Weights of a small GPT-style language model, trained from scratch on English Wikipedia.
Size: 9 heads of 64, vocabulary 10847.
Training: a variant of SOAP for these matrices, 449M tokens, 3425 steps.
Each number is 200 + 20 x the weight over its row's rms, rounded and kept within 0 to 999. Layers, rows and columns count from 0. The size before them is the row's rms in percent of the matrix's.

# up: layer 6 MLP up, 2304x576, rms 0.13, rows 1499-1551, columns 448-511
# down: layer 6 MLP down (transposed), 2304x576, rms 0.124, rows 1499-1550, columns 448-511
up1499,095,200,205,203,210,209,204,203,204,179,203,210,254,190,175,210,179,202,212,197,186,166,195,191,222,158,218,196,209,190,185,206,186,234,240,185,171,249,233,219,205,209,205,169,192,218,243,212,184,184,194,196,216,232,225,220,201,245,232,199,197,163,190,203,145
down1499,096,172,188,184,204,235,181,208,219,217,210,162,224,205,178,192,198,184,191,219,191,203,238,210,217,202,190,190,187,180,200,223,175,189,231,190,179,230,214,180,199,198,224,192,194,186,204,200,205,225,225,190,201,214,229,183,222,198,233,196,184,241,201,211,195
up1500,101,216,225,172,198,194,238,233,218,180,177,191,243,206,208,179,191,225,220,218,214,198,184,182,191,215,204,161,177,190,206,202,198,192,193,210,183,178,248,146,172,238,196,196,198,171,222,167,241,201,182,213,220,154,216,210,223,211,204,203,183,182,176,191,222
down1500,106,187,135,203,189,194,218,213,203,197,200,173,223,237,209,183,175,238,230,201,201,195,192,176,165,185,176,174,202,242,186,212,191,175,180,202,204,202,241,202,190,215,224,215,209,188,210,173,218,185,146,182,217,175,223,218,225,173,220,205,212,181,205,183,237
up1501,104,201,246,206,211,187,178,185,193,173,181,214,250,199,207,201,199,192,184,239,200,164,207,198,233,181,245,222,213,189,193,194,210,140,199,197,184,188,204,223,209,175,177,193,195,191,256,174,213,211,215,202,208,162,188,187,215,193,173,173,211,186,218,190,218
down1501,103,190,207,182,181,200,180,209,225,199,162,186,233,209,214,219,225,188,152,202,188,184,184,207,171,259,200,217,194,192,189,214,231,193,208,232,199,193,185,200,226,195,214,197,181,213,235,167,173,216,194,211,232,193,194,175,219,183,233,232,216,199,219,213,208
up1502,103,197,215,186,243,220,205,210,233,229,217,248,164,179,198,178,207,236,187,194,199,216,180,187,194,174,196,160,215,136,212,215,200,191,228,213,198,179,207,181,243,189,197,174,184,188,202,219,236,185,199,184,234,200,186,200,192,198,170,190,185,242,201,188,209
down1502,102,242,196,205,211,194,217,202,196,234,189,234,182,214,180,168,201,188,211,202,180,210,185,208,190,179,210,234,194,217,189,207,213,189,172,214,227,187,196,206,200,193,198,212,172,191,188,173,187,192,193,190,205,186,214,191,206,208,209,232,190,182,229,186,205
up1503,091,194,198,239,218,192,217,214,230,194,222,168,215,176,250,221,203,197,210,229,229,212,169,219,198,182,208,167,241,208,203,166,230,202,218,187,192,221,223,223,215,202,214,186,196,188,202,208,207,216,194,184,192,226,214,174,222,221,198,234,226,178,161,209,207
down1503,094,198,213,174,189,201,189,247,224,195,183,187,180,187,213,216,190,150,196,190,188,206,213,212,199,196,198,187,194,180,194,194,224,213,198,169,209,218,229,206,206,146,227,184,204,206,210,179,205,222,223,207,236,209,218,206,196,218,194,199,204,162,177,209,197
up1504,097,223,214,201,185,185,200,172,182,200,163,195,200,191,233,218,221,211,209,227,171,207,169,200,219,197,195,213,178,231,192,222,231,195,196,233,205,201,163,159,208,180,191,224,176,226,189,193,208,208,181,202,206,230,191,159,180,156,228,213,213,211,198,167,175
down1504,094,146,187,208,216,159,181,192,200,212,200,210,217,219,191,199,222,101,199,222,210,170,227,198,196,217,271,202,187,204,203,247,188,220,198,227,219,205,194,290,179,226,200,182,215,195,203,190,163,166,181,165,206,201,227,175,232,206,201,178,200,184,195,219,201
up1505,106,170,226,196,175,226,174,202,204,210,186,198,219,210,213,204,221,205,207,196,200,183,207,209,246,231,166,209,202,171,227,227,206,216,234,199,190,179,176,218,194,209,198,180,221,166,184,139,196,185,204,185,185,166,208,196,176,207,135,230,230,203,222,192,187
down1505,106,169,236,170,179,195,200,177,197,223,195,208,216,213,181,213,241,176,192,159,141,174,146,197,233,183,246,204,178,209,242,187,233,214,192,207,210,206,183,236,188,213,213,187,164,210,240,196,225,187,205,189,184,192,161,236,174,183,169,190,205,206,205,185,174
up1506,105,208,231,169,214,192,172,188,202,222,241,218,218,183,203,206,198,213,208,225,196,237,232,253,170,214,195,214,221,213,192,204,210,206,189,188,201,204,189,208,215,215,204,221,166,211,214,195,181,232,168,187,215,203,200,220,187,215,215,187,198,168,228,195,208
down1506,108,166,204,204,201,169,204,218,210,200,202,218,156,199,247,198,227,210,213,209,224,209,218,180,177,225,211,187,187,215,236,201,149,209,156,188,219,219,208,211,196,190,171,147,196,223,216,219,210,213,188,216,232,157,175,192,207,209,198,183,204,225,162,186,239
up1507,102,163,188,196,164,180,207,222,204,223,182,200,219,184,168,209,176,215,184,223,201,211,209,221,181,206,191,212,191,220,223,198,199,195,192,216,179,216,223,152,184,201,246,218,170,224,195,211,193,159,218,217,193,207,164,220,194,159,199,168,211,213,212,237,187
down1507,102,237,198,185,214,196,188,155,181,191,222,213,169,203,161,164,202,207,197,207,207,195,228,206,237,185,231,187,198,197,188,196,219,210,171,199,142,181,199,199,185,191,211,229,208,174,199,181,169,179,191,192,188,188,180,234,194,172,202,165,192,216,201,199,179
up1508,094,211,194,194,262,240,176,182,217,189,228,166,225,152,214,189,165,195,211,185,189,202,227,195,230,216,219,185,196,205,215,168,203,213,185,173,172,181,175,209,215,168,179,178,207,203,160,218,217,195,203,198,201,178,213,205,236,192,209,142,193,216,200,207,203
down1508,096,235,208,195,219,201,207,197,182,223,214,176,183,180,207,199,217,182,189,224,175,184,161,228,199,178,186,245,208,195,219,236,199,187,197,164,161,207,161,193,176,213,217,177,183,197,191,182,224,216,170,224,167,180,164,181,219,182,203,210,210,177,219,201,152
up1509,094,215,183,189,189,202,231,217,195,243,235,176,188,176,208,170,226,202,201,183,183,197,157,183,198,200,195,187,199,202,200,176,155,215,204,173,207,189,206,215,211,194,203,180,209,235,192,205,213,216,171,189,196,198,184,217,144,210,209,205,228,214,223,218,207
down1509,092,213,207,219,180,227,224,220,206,175,207,214,214,189,124,174,206,152,181,202,232,174,198,199,176,190,244,217,186,200,196,176,188,229,166,194,208,192,187,186,187,211,165,191,195,189,156,222,198,196,183,210,220,214,197,249,199,178,212,197,216,194,207,216,190
up1510,086,203,204,190,163,182,202,193,188,201,172,209,208,228,204,227,175,212,197,213,197,233,227,157,200,208,233,166,178,170,209,220,216,188,199,199,207,175,217,235,201,234,189,219,200,200,187,206,178,190,193,213,174,160,179,189,205,148,203,218,189,230,145,199,185
down1510,091,244,199,161,207,176,227,204,209,215,241,196,192,198,145,205,203,165,228,219,200,207,186,200,215,184,205,212,174,185,191,178,189,213,168,185,192,228,195,168,221,199,200,198,225,198,205,221,191,172,233,195,176,195,218,219,201,202,193,197,228,188,174,201,207
up1511,103,217,219,171,204,169,219,189,207,204,172,248,197,224,176,236,219,190,200,183,181,193,205,215,195,229,213,155,166,211,187,196,228,145,227,199,180,211,178,190,136,183,175,169,206,211,185,184,202,223,196,188,185,178,195,218,196,179,173,203,197,195,188,178,203
down1511,098,228,248,199,198,176,210,195,210,185,205,163,202,228,179,167,193,216,177,207,207,188,185,230,158,221,243,173,163,161,213,226,177,173,233,195,206,205,206,231,195,218,209,232,214,209,202,192,193,127,208,234,168,188,174,183,189,234,227,201,214,201,198,219,192
up1512,090,218,199,205,214,207,217,253,185,165,163,244,187,195,186,180,163,189,213,214,207,181,202,175,210,166,213,197,225,218,159,190,206,191,191,218,184,219,215,253,194,189,204,209,192,178,199,205,242,173,222,239,200,203,209,216,194,182,201,223,194,189,206,173,177
down1512,095,210,175,211,224,197,211,165,185,197,180,208,211,206,224,184,163,195,188,215,190,201,178,197,223,208,234,221,212,194,213,211,200,216,196,222,226,191,231,182,212,213,184,187,150,209,235,193,231,161,202,233,226,189,188,205,208,192,186,183,176,195,182,175,203
up1513,100,183,213,186,180,183,194,204,173,230,210,183,220,165,166,181,190,196,237,180,194,200,211,179,212,200,234,221,210,208,218,192,172,217,194,164,219,181,186,218,212,186,207,203,214,217,202,197,196,211,187,195,199,153,173,190,215,183,173,162,190,181,225,207,182
down1513,096,179,204,196,221,165,220,204,185,160,213,192,228,177,183,216,228,233,220,175,201,194,184,240,179,215,181,218,196,182,173,202,192,189,216,213,201,173,190,202,219,193,204,205,185,214,168,172,234,173,220,196,193,208,199,217,231,218,196,161,202,158,201,216,183
up1514,097,180,202,184,153,193,201,185,204,166,178,215,190,200,176,167,230,192,176,180,204,228,215,208,178,199,219,212,198,186,217,182,171,188,196,179,188,204,201,180,182,182,202,174,242,177,192,204,201,194,218,231,218,189,238,212,181,191,181,193,241,209,176,195,179
down1514,099,187,207,204,209,197,152,178,205,223,175,175,190,213,183,210,211,208,215,222,215,217,217,219,202,225,163,211,184,214,187,202,203,168,176,175,191,220,215,188,218,201,182,208,185,182,222,200,195,192,184,221,246,203,170,199,204,214,200,203,173,182,242,212,169
up1515,093,172,187,201,217,239,190,148,216,235,199,161,210,190,197,213,205,213,179,177,180,186,198,194,190,198,202,181,158,172,204,229,186,170,192,214,195,202,212,238,176,226,187,219,203,228,196,219,205,199,189,178,188,199,211,209,218,183,219,197,179,218,190,177,218
down1515,094,179,210,238,229,222,208,215,213,165,213,188,180,183,150,176,211,209,206,195,192,188,209,208,206,212,173,225,216,197,217,209,184,196,188,184,171,195,208,217,250,184,174,227,178,200,182,207,198,178,198,209,202,204,216,192,190,217,203,200,177,180,233,195,183
up1516,091,197,181,205,189,186,196,193,218,217,202,196,205,174,212,207,248,195,217,204,217,200,175,189,173,183,227,243,176,163,221,208,183,213,240,216,229,204,214,223,245,219,208,207,205,173,203,162,234,190,158,203,197,231,212,200,206,201,225,182,211,200,200,222,185
down1516,095,176,194,212,205,209,226,232,195,196,228,204,219,250,212,204,199,180,214,212,172,170,199,208,155,196,201,217,195,207,195,209,231,208,197,212,233,229,189,207,207,188,173,191,268,217,173,210,199,227,207,170,197,228,178,227,234,231,201,197,224,216,198,193,191
up1517,089,243,192,197,200,232,222,225,225,198,170,199,210,209,206,199,214,182,228,186,202,239,161,225,221,198,210,179,182,205,187,188,223,174,201,212,192,203,224,167,210,190,180,223,213,196,227,196,210,194,191,214,209,177,192,166,180,214,184,196,187,240,192,203,179
down1517,094,228,191,197,225,173,180,192,206,195,206,252,235,217,188,214,230,185,201,164,196,204,175,178,188,194,217,218,189,223,175,216,198,197,181,178,162,226,194,219,146,197,223,200,202,151,225,216,201,215,182,215,172,198,210,186,208,169,175,225,172,240,201,203,187
up1518,105,197,201,207,216,193,175,229,237,223,166,200,246,190,178,235,229,213,176,222,189,192,191,214,205,215,235,170,172,206,231,196,187,196,184,194,240,168,212,215,167,217,212,184,204,193,188,183,243,189,199,201,200,196,221,166,231,212,202,179,235,194,152,188,209
down1518,091,173,170,198,179,154,199,221,166,179,193,213,210,182,217,197,203,161,220,202,173,202,178,213,139,220,214,196,226,204,182,196,198,175,201,196,224,196,197,173,198,183,205,198,157,214,204,213,192,175,223,159,181,151,206,203,183,175,207,244,190,205,233,159,211
up1519,078,230,184,208,192,208,179,222,167,234,173,207,248,178,216,195,179,229,202,221,204,169,181,205,230,202,182,166,204,226,236,185,217,198,187,160,179,225,195,187,229,187,210,193,191,214,176,213,189,234,221,244,206,211,246,228,190,226,194,161,195,184,207,207,162
down1519,088,195,220,216,192,188,160,173,217,206,216,203,197,195,219,164,230,194,211,177,185,200,199,197,190,194,139,161,200,217,220,168,213,186,185,205,160,196,197,189,210,191,232,200,244,189,219,193,209,237,170,189,186,190,184,230,211,221,235,217,183,209,174,203,199
up1520,106,220,180,191,133,171,222,171,172,202,201,175,211,185,223,173,182,202,200,216,165,221,200,186,208,204,212,203,182,166,156,193,218,209,189,186,216,193,171,204,204,192,231,182,190,203,182,201,215,154,186,222,202,209,193,212,167,193,212,199,180,169,202,214,198
down1520,107,184,188,202,193,183,159,192,147,202,166,170,159,162,214,230,203,237,165,187,205,176,185,217,208,207,203,175,202,175,200,250,204,230,234,221,214,237,179,189,198,188,211,185,207,190,177,207,229,211,176,170,224,202,205,200,198,212,183,202,157,167,196,214,214
up1521,100,167,221,190,160,223,222,168,219,228,167,175,209,223,226,230,190,229,226,213,229,205,198,204,218,171,194,185,169,203,205,202,178,213,178,224,208,202,187,198,170,169,210,202,198,227,222,216,173,203,217,210,216,193,189,191,191,169,206,247,207,170,202,213,204
down1521,103,186,226,206,223,163,190,223,223,172,173,200,213,213,234,213,204,155,230,208,219,208,181,193,207,195,204,231,165,195,216,208,230,201,170,183,181,206,210,211,175,191,190,172,231,178,227,219,199,220,209,166,228,234,207,233,191,215,208,216,197,181,204,179,217
up1522,098,219,206,198,192,212,201,207,207,226,160,167,220,181,219,226,237,202,204,217,192,201,205,227,217,204,190,174,189,188,209,182,216,180,245,229,153,192,171,162,205,212,174,192,196,222,185,171,220,203,187,187,183,175,174,176,154,185,174,186,168,210,223,206,197
down1522,100,180,193,196,182,215,190,203,197,191,226,198,185,181,197,212,220,175,206,230,168,210,211,218,209,195,206,214,177,180,194,180,180,202,179,213,201,182,211,168,169,186,152,203,190,232,210,212,194,208,162,175,205,212,242,189,164,208,216,179,212,194,184,212,185
up1523,106,220,190,200,198,206,179,199,205,180,228,222,215,207,210,214,252,211,176,183,196,208,218,215,224,212,172,181,242,210,220,179,208,188,198,190,188,175,212,197,217,205,211,191,193,209,189,217,195,191,219,204,218,194,197,206,226,212,204,207,182,178,203,196,219
down1523,103,211,193,233,185,206,167,194,186,216,185,193,212,216,209,191,189,226,212,191,217,206,228,189,210,208,219,192,177,195,241,231,218,230,202,179,195,228,197,159,190,217,188,223,193,226,176,215,215,218,183,210,190,192,213,208,204,184,186,228,213,176,175,186,225
up1524,091,176,188,225,173,212,204,223,193,157,212,192,206,166,215,239,212,191,233,207,205,214,241,185,198,221,213,201,182,202,209,194,190,156,195,191,188,202,228,197,175,217,190,207,207,208,214,198,177,216,233,176,195,218,191,181,236,207,220,199,215,189,149,182,184
down1524,086,213,229,207,171,231,209,184,188,198,186,196,167,177,198,223,193,78,235,191,191,232,185,181,203,167,195,215,172,204,204,202,204,184,189,205,187,195,180,183,212,207,182,194,206,198,205,205,209,203,174,164,190,198,234,211,168,208,224,220,208,213,208,211,186
up1525,117,220,203,190,238,206,174,204,206,200,149,215,211,198,211,219,182,205,199,210,213,202,225,252,176,219,217,198,182,180,211,188,200,160,180,197,256,224,165,211,178,206,178,194,206,199,191,185,219,196,187,181,186,191,193,235,190,206,208,207,193,179,157,223,174
down1525,102,203,190,202,215,225,194,225,234,218,172,195,178,178,222,210,221,213,165,206,193,228,233,184,201,211,208,238,228,198,226,224,212,210,206,182,203,187,195,187,175,199,201,218,215,191,186,182,177,201,215,197,217,173,205,210,223,182,215,187,177,215,202,205,178
up1526,126,201,193,207,201,177,207,191,184,188,162,203,217,189,196,228,194,210,168,237,184,164,167,185,209,200,215,189,182,228,209,201,213,217,230,226,212,205,182,176,179,203,186,194,215,204,176,188,181,222,208,189,210,177,230,155,200,184,179,187,222,188,213,222,156
down1526,105,191,203,207,195,209,204,216,201,239,201,164,234,218,188,186,213,201,191,177,203,236,226,212,223,164,183,205,187,182,211,206,194,205,183,166,190,218,201,206,190,170,198,207,187,174,197,195,197,203,194,180,223,201,180,209,189,226,206,197,213,175,184,202,191
up1527,114,228,222,180,221,211,182,184,206,226,226,194,230,179,161,214,196,214,194,229,197,203,232,187,222,199,203,224,226,223,204,217,232,208,162,210,215,198,175,203,228,187,208,195,186,219,178,164,178,206,238,179,195,200,205,190,174,195,172,223,203,190,194,209,196
down1527,105,207,216,219,189,185,231,184,170,204,205,219,221,171,203,229,203,227,178,161,198,180,205,172,215,187,221,192,197,224,207,259,196,198,188,216,227,239,194,269,220,202,208,223,215,206,186,217,169,171,200,161,193,187,183,210,181,179,173,210,240,243,195,183,227
up1528,100,200,190,217,178,211,197,196,210,207,205,206,189,161,208,187,213,176,227,159,212,218,242,211,209,229,189,209,184,201,189,182,201,187,213,209,206,217,188,252,169,186,149,201,222,209,149,207,188,181,220,220,185,216,206,206,222,160,208,174,215,195,188,190,216
down1528,096,161,204,202,189,202,191,189,160,200,190,198,177,225,195,182,199,254,204,192,182,219,205,200,182,194,171,184,191,180,193,213,202,226,204,213,229,174,192,192,172,190,197,212,183,206,201,186,185,171,209,207,180,223,176,180,210,200,216,181,223,197,164,180,231
up1529,093,224,212,210,222,209,193,203,201,201,161,192,232,180,185,157,201,229,204,204,225,181,195,185,171,192,173,199,172,191,186,206,200,181,220,180,188,165,177,192,199,218,173,223,200,212,215,221,229,195,188,199,196,212,197,184,206,191,198,207,207,195,208,197,191
down1529,097,199,187,173,184,188,193,205,224,185,204,206,223,188,220,180,232,97,195,212,172,214,210,165,188,248,203,203,216,208,209,232,201,164,216,203,220,226,172,223,164,217,172,162,173,222,191,223,195,210,193,196,210,189,206,185,204,180,238,178,234,215,210,207,181
up1530,100,193,200,194,209,226,175,186,202,185,220,203,234,237,204,204,220,206,241,216,227,213,146,161,160,236,179,224,190,190,228,195,207,188,175,202,248,220,213,189,227,213,191,214,190,199,176,193,181,203,165,170,215,214,203,191,244,194,197,223,167,176,209,217,177
down1530,099,177,190,217,202,181,210,221,190,168,205,201,171,217,208,219,180,202,186,212,198,194,185,186,179,214,183,173,233,201,199,196,194,182,193,237,217,197,233,187,247,211,233,223,236,196,213,215,199,176,185,207,203,216,210,175,218,199,161,227,194,205,200,218,202
up1531,104,206,204,205,204,226,213,183,199,218,191,214,255,181,206,207,174,211,214,207,188,219,197,213,198,225,207,206,179,190,187,180,225,193,183,200,218,208,216,236,193,174,183,218,190,223,182,195,196,210,174,245,206,224,196,197,168,216,245,212,189,208,208,204,209
down1531,098,207,179,217,202,204,207,171,236,207,232,193,215,242,213,191,220,176,197,189,201,195,206,196,189,211,207,229,201,186,209,195,171,196,186,226,238,240,190,224,174,193,203,220,192,204,181,198,219,219,177,166,182,218,202,176,197,185,203,168,227,205,178,209,250
up1532,096,205,201,184,199,235,204,204,208,180,184,196,194,213,209,199,212,185,207,178,216,196,217,228,197,143,166,193,149,204,202,181,203,183,192,197,205,203,192,161,201,205,204,191,212,210,193,203,204,190,190,198,236,231,194,195,176,242,218,202,206,197,209,161,221
down1532,098,177,197,190,205,190,171,197,170,205,209,184,201,222,195,189,219,176,203,201,206,205,206,205,183,229,182,207,204,208,178,212,183,203,217,197,224,197,230,168,192,213,206,203,182,227,190,198,214,200,215,203,197,215,220,181,201,216,180,217,182,202,224,134,203
up1533,105,215,203,226,171,236,231,241,199,172,190,188,208,217,186,202,255,195,185,219,191,219,182,215,185,211,198,203,192,213,189,200,196,192,187,195,215,193,195,196,198,209,174,244,209,164,238,208,204,205,169,207,192,184,198,170,201,177,222,214,180,210,186,243,201
down1533,103,235,222,204,176,186,209,211,199,209,192,208,205,170,200,193,188,165,170,214,197,214,211,209,201,191,228,212,172,195,162,183,203,214,190,168,189,185,192,152,195,194,208,229,169,220,182,215,203,229,212,200,188,219,199,223,193,201,222,215,218,183,206,211,176
up1534,096,203,188,192,166,187,178,194,214,215,205,200,200,209,203,196,191,223,194,207,187,220,221,172,240,228,191,157,196,202,191,173,202,216,215,196,178,201,194,122,231,224,202,224,203,174,191,185,190,218,207,192,185,187,149,194,163,144,194,180,203,175,184,191,237
down1534,094,173,155,195,164,210,183,188,185,201,190,258,199,196,208,221,185,189,175,173,166,214,216,168,147,201,182,212,219,219,202,205,180,228,232,203,181,207,211,201,169,203,206,182,227,205,188,215,192,184,207,167,177,198,237,197,204,203,201,185,186,212,190,198,185
up1535,090,218,199,244,206,179,182,197,226,218,207,181,196,213,228,210,197,183,203,192,208,205,208,174,208,187,187,241,204,186,169,239,221,225,239,225,177,168,163,185,209,177,201,188,220,151,225,207,196,200,205,187,201,206,184,220,202,201,184,196,182,166,200,202,230
down1535,092,201,246,164,194,164,226,192,218,224,194,197,191,201,175,200,192,152,198,206,174,178,194,178,171,165,183,203,202,240,222,214,190,205,166,176,211,212,183,215,140,206,240,194,198,199,194,230,194,209,207,228,191,197,189,233,173,198,186,210,169,178,198,186,234
up1536,099,198,156,215,212,187,226,203,219,190,182,179,202,186,187,226,191,193,196,189,178,204,201,201,214,206,210,198,175,157,203,181,211,213,219,229,200,205,219,189,182,212,247,174,219,208,192,163,233,216,184,198,223,187,189,156,176,198,211,217,178,188,202,208,226
down1536,101,208,232,192,186,179,238,226,220,205,213,208,220,205,184,166,239,208,176,208,167,169,158,225,200,199,209,195,187,185,229,198,221,207,197,197,251,173,241,220,210,203,216,217,216,192,176,214,222,173,197,210,206,224,218,208,162,206,168,173,219,180,198,198,176
up1537,097,183,213,184,203,218,193,214,224,181,213,229,204,197,180,229,215,191,180,211,213,226,232,228,221,229,187,212,198,220,202,198,213,197,173,194,215,181,191,230,223,201,183,201,220,177,219,169,157,213,216,194,199,203,200,182,223,161,153,211,179,202,241,219,185
down1537,096,216,213,175,209,194,224,198,202,171,201,220,199,196,228,208,234,169,223,187,213,204,213,216,166,195,215,210,218,206,200,235,186,224,202,219,215,212,197,234,202,174,241,210,186,203,245,174,181,210,233,196,241,183,178,173,188,204,203,216,198,206,197,201,222
up1538,090,203,196,172,215,228,220,202,231,201,150,193,213,159,184,204,208,203,213,241,187,183,194,168,190,220,198,199,205,173,206,201,175,183,218,251,244,212,195,197,205,217,184,205,208,191,200,206,170,205,176,238,179,180,187,166,190,227,200,182,218,189,250,209,173
down1538,088,200,196,185,222,170,198,195,217,209,214,186,213,201,214,165,214,141,184,198,191,192,180,192,179,154,224,169,157,196,156,187,191,195,241,217,244,228,197,200,179,184,216,208,169,210,191,209,211,204,199,144,241,198,218,193,227,210,205,204,174,190,190,170,196
up1539,104,207,215,188,180,212,195,174,207,202,165,201,202,191,167,172,162,212,257,192,236,206,179,234,192,185,190,186,178,199,189,218,218,186,177,199,234,191,157,225,185,219,198,204,188,219,232,174,197,188,197,175,231,198,227,194,153,214,204,179,168,181,208,220,204
down1539,106,199,200,210,231,200,209,198,214,226,167,186,187,160,211,218,237,250,202,190,212,180,195,212,200,211,201,216,196,209,191,191,188,191,202,178,212,227,200,214,245,219,159,180,219,212,201,235,179,174,205,202,180,209,182,217,179,234,207,185,215,200,202,234,178
up1540,096,192,173,207,257,201,230,179,199,188,228,169,183,229,187,205,235,206,205,224,172,179,167,208,187,224,192,204,209,170,208,182,198,199,184,184,218,219,187,175,231,214,181,193,195,173,225,192,213,215,228,205,179,222,206,196,192,160,213,187,211,202,204,169,233
down1540,097,181,206,219,189,232,190,234,201,203,202,190,162,203,214,162,206,178,211,237,210,186,216,205,214,196,216,179,211,186,158,208,199,213,199,198,227,179,203,210,203,195,172,209,166,140,192,211,176,208,197,197,190,220,203,189,237,181,188,211,199,190,173,188,213
up1541,094,197,193,189,185,231,183,199,186,205,199,166,229,206,244,229,208,184,203,168,238,227,218,243,175,178,209,206,214,202,216,198,212,202,181,182,151,227,197,172,242,183,205,215,202,197,198,191,217,190,178,189,214,190,176,195,190,232,228,206,198,160,192,181,175
down1541,100,166,206,234,203,194,214,159,216,202,211,187,202,183,197,211,203,191,213,175,195,214,158,203,191,203,202,167,196,211,216,230,199,207,183,176,197,231,224,191,220,207,189,199,236,219,200,185,222,174,202,185,193,185,220,203,190,207,191,190,192,239,188,183,204
up1542,099,218,217,230,231,166,186,189,183,195,215,208,235,216,191,198,201,194,225,208,203,218,227,207,216,204,189,192,212,196,169,193,215,191,185,206,228,211,204,217,211,232,194,200,210,221,221,212,175,195,163,229,223,208,200,218,193,211,189,188,187,213,225,201,238
down1542,103,196,196,203,182,189,207,194,219,210,197,175,167,205,197,235,219,228,204,182,219,214,238,205,194,209,199,199,213,211,185,224,189,196,217,194,183,226,217,223,187,219,191,227,200,175,255,220,199,184,183,204,190,190,203,187,163,223,206,218,188,234,231,214,180
up1543,096,180,177,207,205,221,152,242,183,210,189,188,201,233,201,243,191,185,189,211,188,198,233,213,208,184,183,215,206,191,204,213,198,203,229,200,182,222,230,231,207,195,185,239,180,235,166,200,220,219,218,200,186,213,183,195,223,229,204,184,209,157,187,228,214
down1543,097,228,195,216,192,207,200,216,193,239,200,203,208,184,198,198,206,180,214,186,199,212,197,190,212,225,191,216,184,217,217,207,185,168,214,196,179,215,214,219,214,232,200,224,196,186,185,218,202,224,254,207,175,184,196,199,200,206,207,194,160,213,215,179,182
up1544,098,185,190,202,232,194,180,204,184,204,194,202,193,224,172,226,181,224,217,182,197,232,192,171,212,187,172,161,210,183,155,189,189,229,167,208,207,183,226,151,179,224,181,202,200,210,217,132,216,199,174,202,214,199,201,202,207,176,155,184,212,194,200,213,235
down1544,103,191,173,216,216,204,196,208,184,204,194,208,233,210,235,182,191,192,211,212,201,203,217,217,196,183,195,218,176,169,213,223,230,194,187,153,219,192,198,222,201,217,181,193,189,207,224,179,192,179,170,211,169,188,187,207,207,224,214,205,184,196,187,181,210
up1545,096,227,179,208,233,199,219,219,233,223,197,201,223,161,191,203,220,199,190,218,205,187,180,212,202,218,227,198,206,183,211,223,216,218,187,192,186,213,208,181,174,193,193,198,206,231,209,199,247,201,214,221,177,212,205,220,207,181,194,190,197,229,176,175,212
down1545,095,193,234,195,223,172,193,200,220,205,227,161,187,198,174,182,182,195,184,195,196,224,171,222,199,200,192,235,210,198,186,173,212,230,154,182,234,163,194,242,218,225,198,190,174,192,181,232,220,211,202,208,239,197,200,178,207,206,218,209,182,208,189,206,220
up1546,107,197,231,204,182,208,203,244,226,201,216,204,186,179,200,196,242,177,200,168,202,178,197,217,170,196,186,188,200,217,229,209,178,176,177,193,175,214,209,224,182,198,192,216,206,231,206,183,230,228,240,194,230,170,211,222,172,209,166,204,197,205,196,201,191
down1546,105,213,201,205,166,182,171,215,186,207,172,192,212,195,250,169,203,178,172,182,201,231,191,193,194,204,178,209,194,199,212,222,185,212,180,196,173,205,196,197,215,170,200,240,179,173,201,190,181,221,221,195,191,210,217,217,218,197,195,168,192,213,201,186,204
up1547,100,215,194,207,177,235,230,200,198,176,216,210,201,183,184,199,211,165,199,181,238,206,191,211,198,169,180,203,198,210,203,185,211,197,230,215,177,215,191,200,197,196,229,233,202,196,196,199,208,170,216,172,223,195,193,189,175,186,242,188,234,215,198,217,210
down1547,100,206,196,188,147,230,206,191,158,214,184,206,181,215,240,215,187,215,204,162,192,206,201,199,173,223,191,172,170,184,189,189,229,204,195,225,216,190,222,212,173,203,205,193,204,195,201,158,216,216,216,193,172,205,165,192,172,187,218,189,183,198,232,204,206
up1548,098,199,201,177,225,195,202,196,232,222,203,209,193,175,225,192,207,151,229,179,181,267,206,184,182,213,234,197,206,187,247,194,218,223,212,203,209,197,218,228,183,199,213,192,212,183,215,194,226,236,184,152,153,206,188,248,210,216,191,206,203,219,213,203,227
down1548,097,177,199,213,189,212,211,204,225,208,219,193,179,182,194,213,193,205,212,220,205,210,202,219,217,184,170,213,187,184,157,206,154,187,174,191,215,203,176,216,185,186,170,134,196,200,214,189,201,199,188,167,170,219,220,197,192,204,203,207,190,177,199,201,210
up1549,106,185,162,200,203,183,208,222,192,205,253,182,208,198,187,231,201,179,207,170,229,155,177,201,227,216,166,216,237,231,210,188,201,190,216,224,201,210,182,216,230,218,201,198,220,222,206,222,201,187,206,216,216,188,212,188,230,227,233,177,199,222,199,204,213
down1549,096,205,205,201,195,175,196,236,163,222,183,198,193,209,192,205,233,130,223,179,223,206,214,197,213,222,230,192,225,199,202,192,182,205,207,195,210,188,200,204,200,191,184,205,171,204,191,214,190,186,204,197,170,202,241,171,196,171,213,190,227,205,203,207,178
up1550,107,177,235,207,230,197,198,214,184,211,187,169,222,174,226,190,183,176,183,206,219,223,211,206,181,224,205,197,230,215,182,203,198,187,200,211,213,264,188,179,186,218,220,198,183,221,199,203,202,198,187,199,218,179,181,216,206,223,204,230,191,219,192,205,206
down1550,108,173,198,212,233,198,205,197,175,200,185,230,184,182,232,213,222,203,205,202,216,219,182,180,207,228,204,193,232,214,193,176,222,192,176,199,184,208,217,196,176,209,221,236,198,231,182,197,167,201,166,202,192,190,184,216,246,192,214,237,206,211,237,210,187
up1551,108,217,184,217,167,207,222,204,220,225,224,207,184,170,172,202,201,194,227,163,171,199,193,204,196,164,180,205,215,194,168,198,192,222,194,168,198,226,255,221,244,185,207,178,222,224,196,185,206,219,198,204,207,193,237,180,215,181,225,178,207,188,183,216,224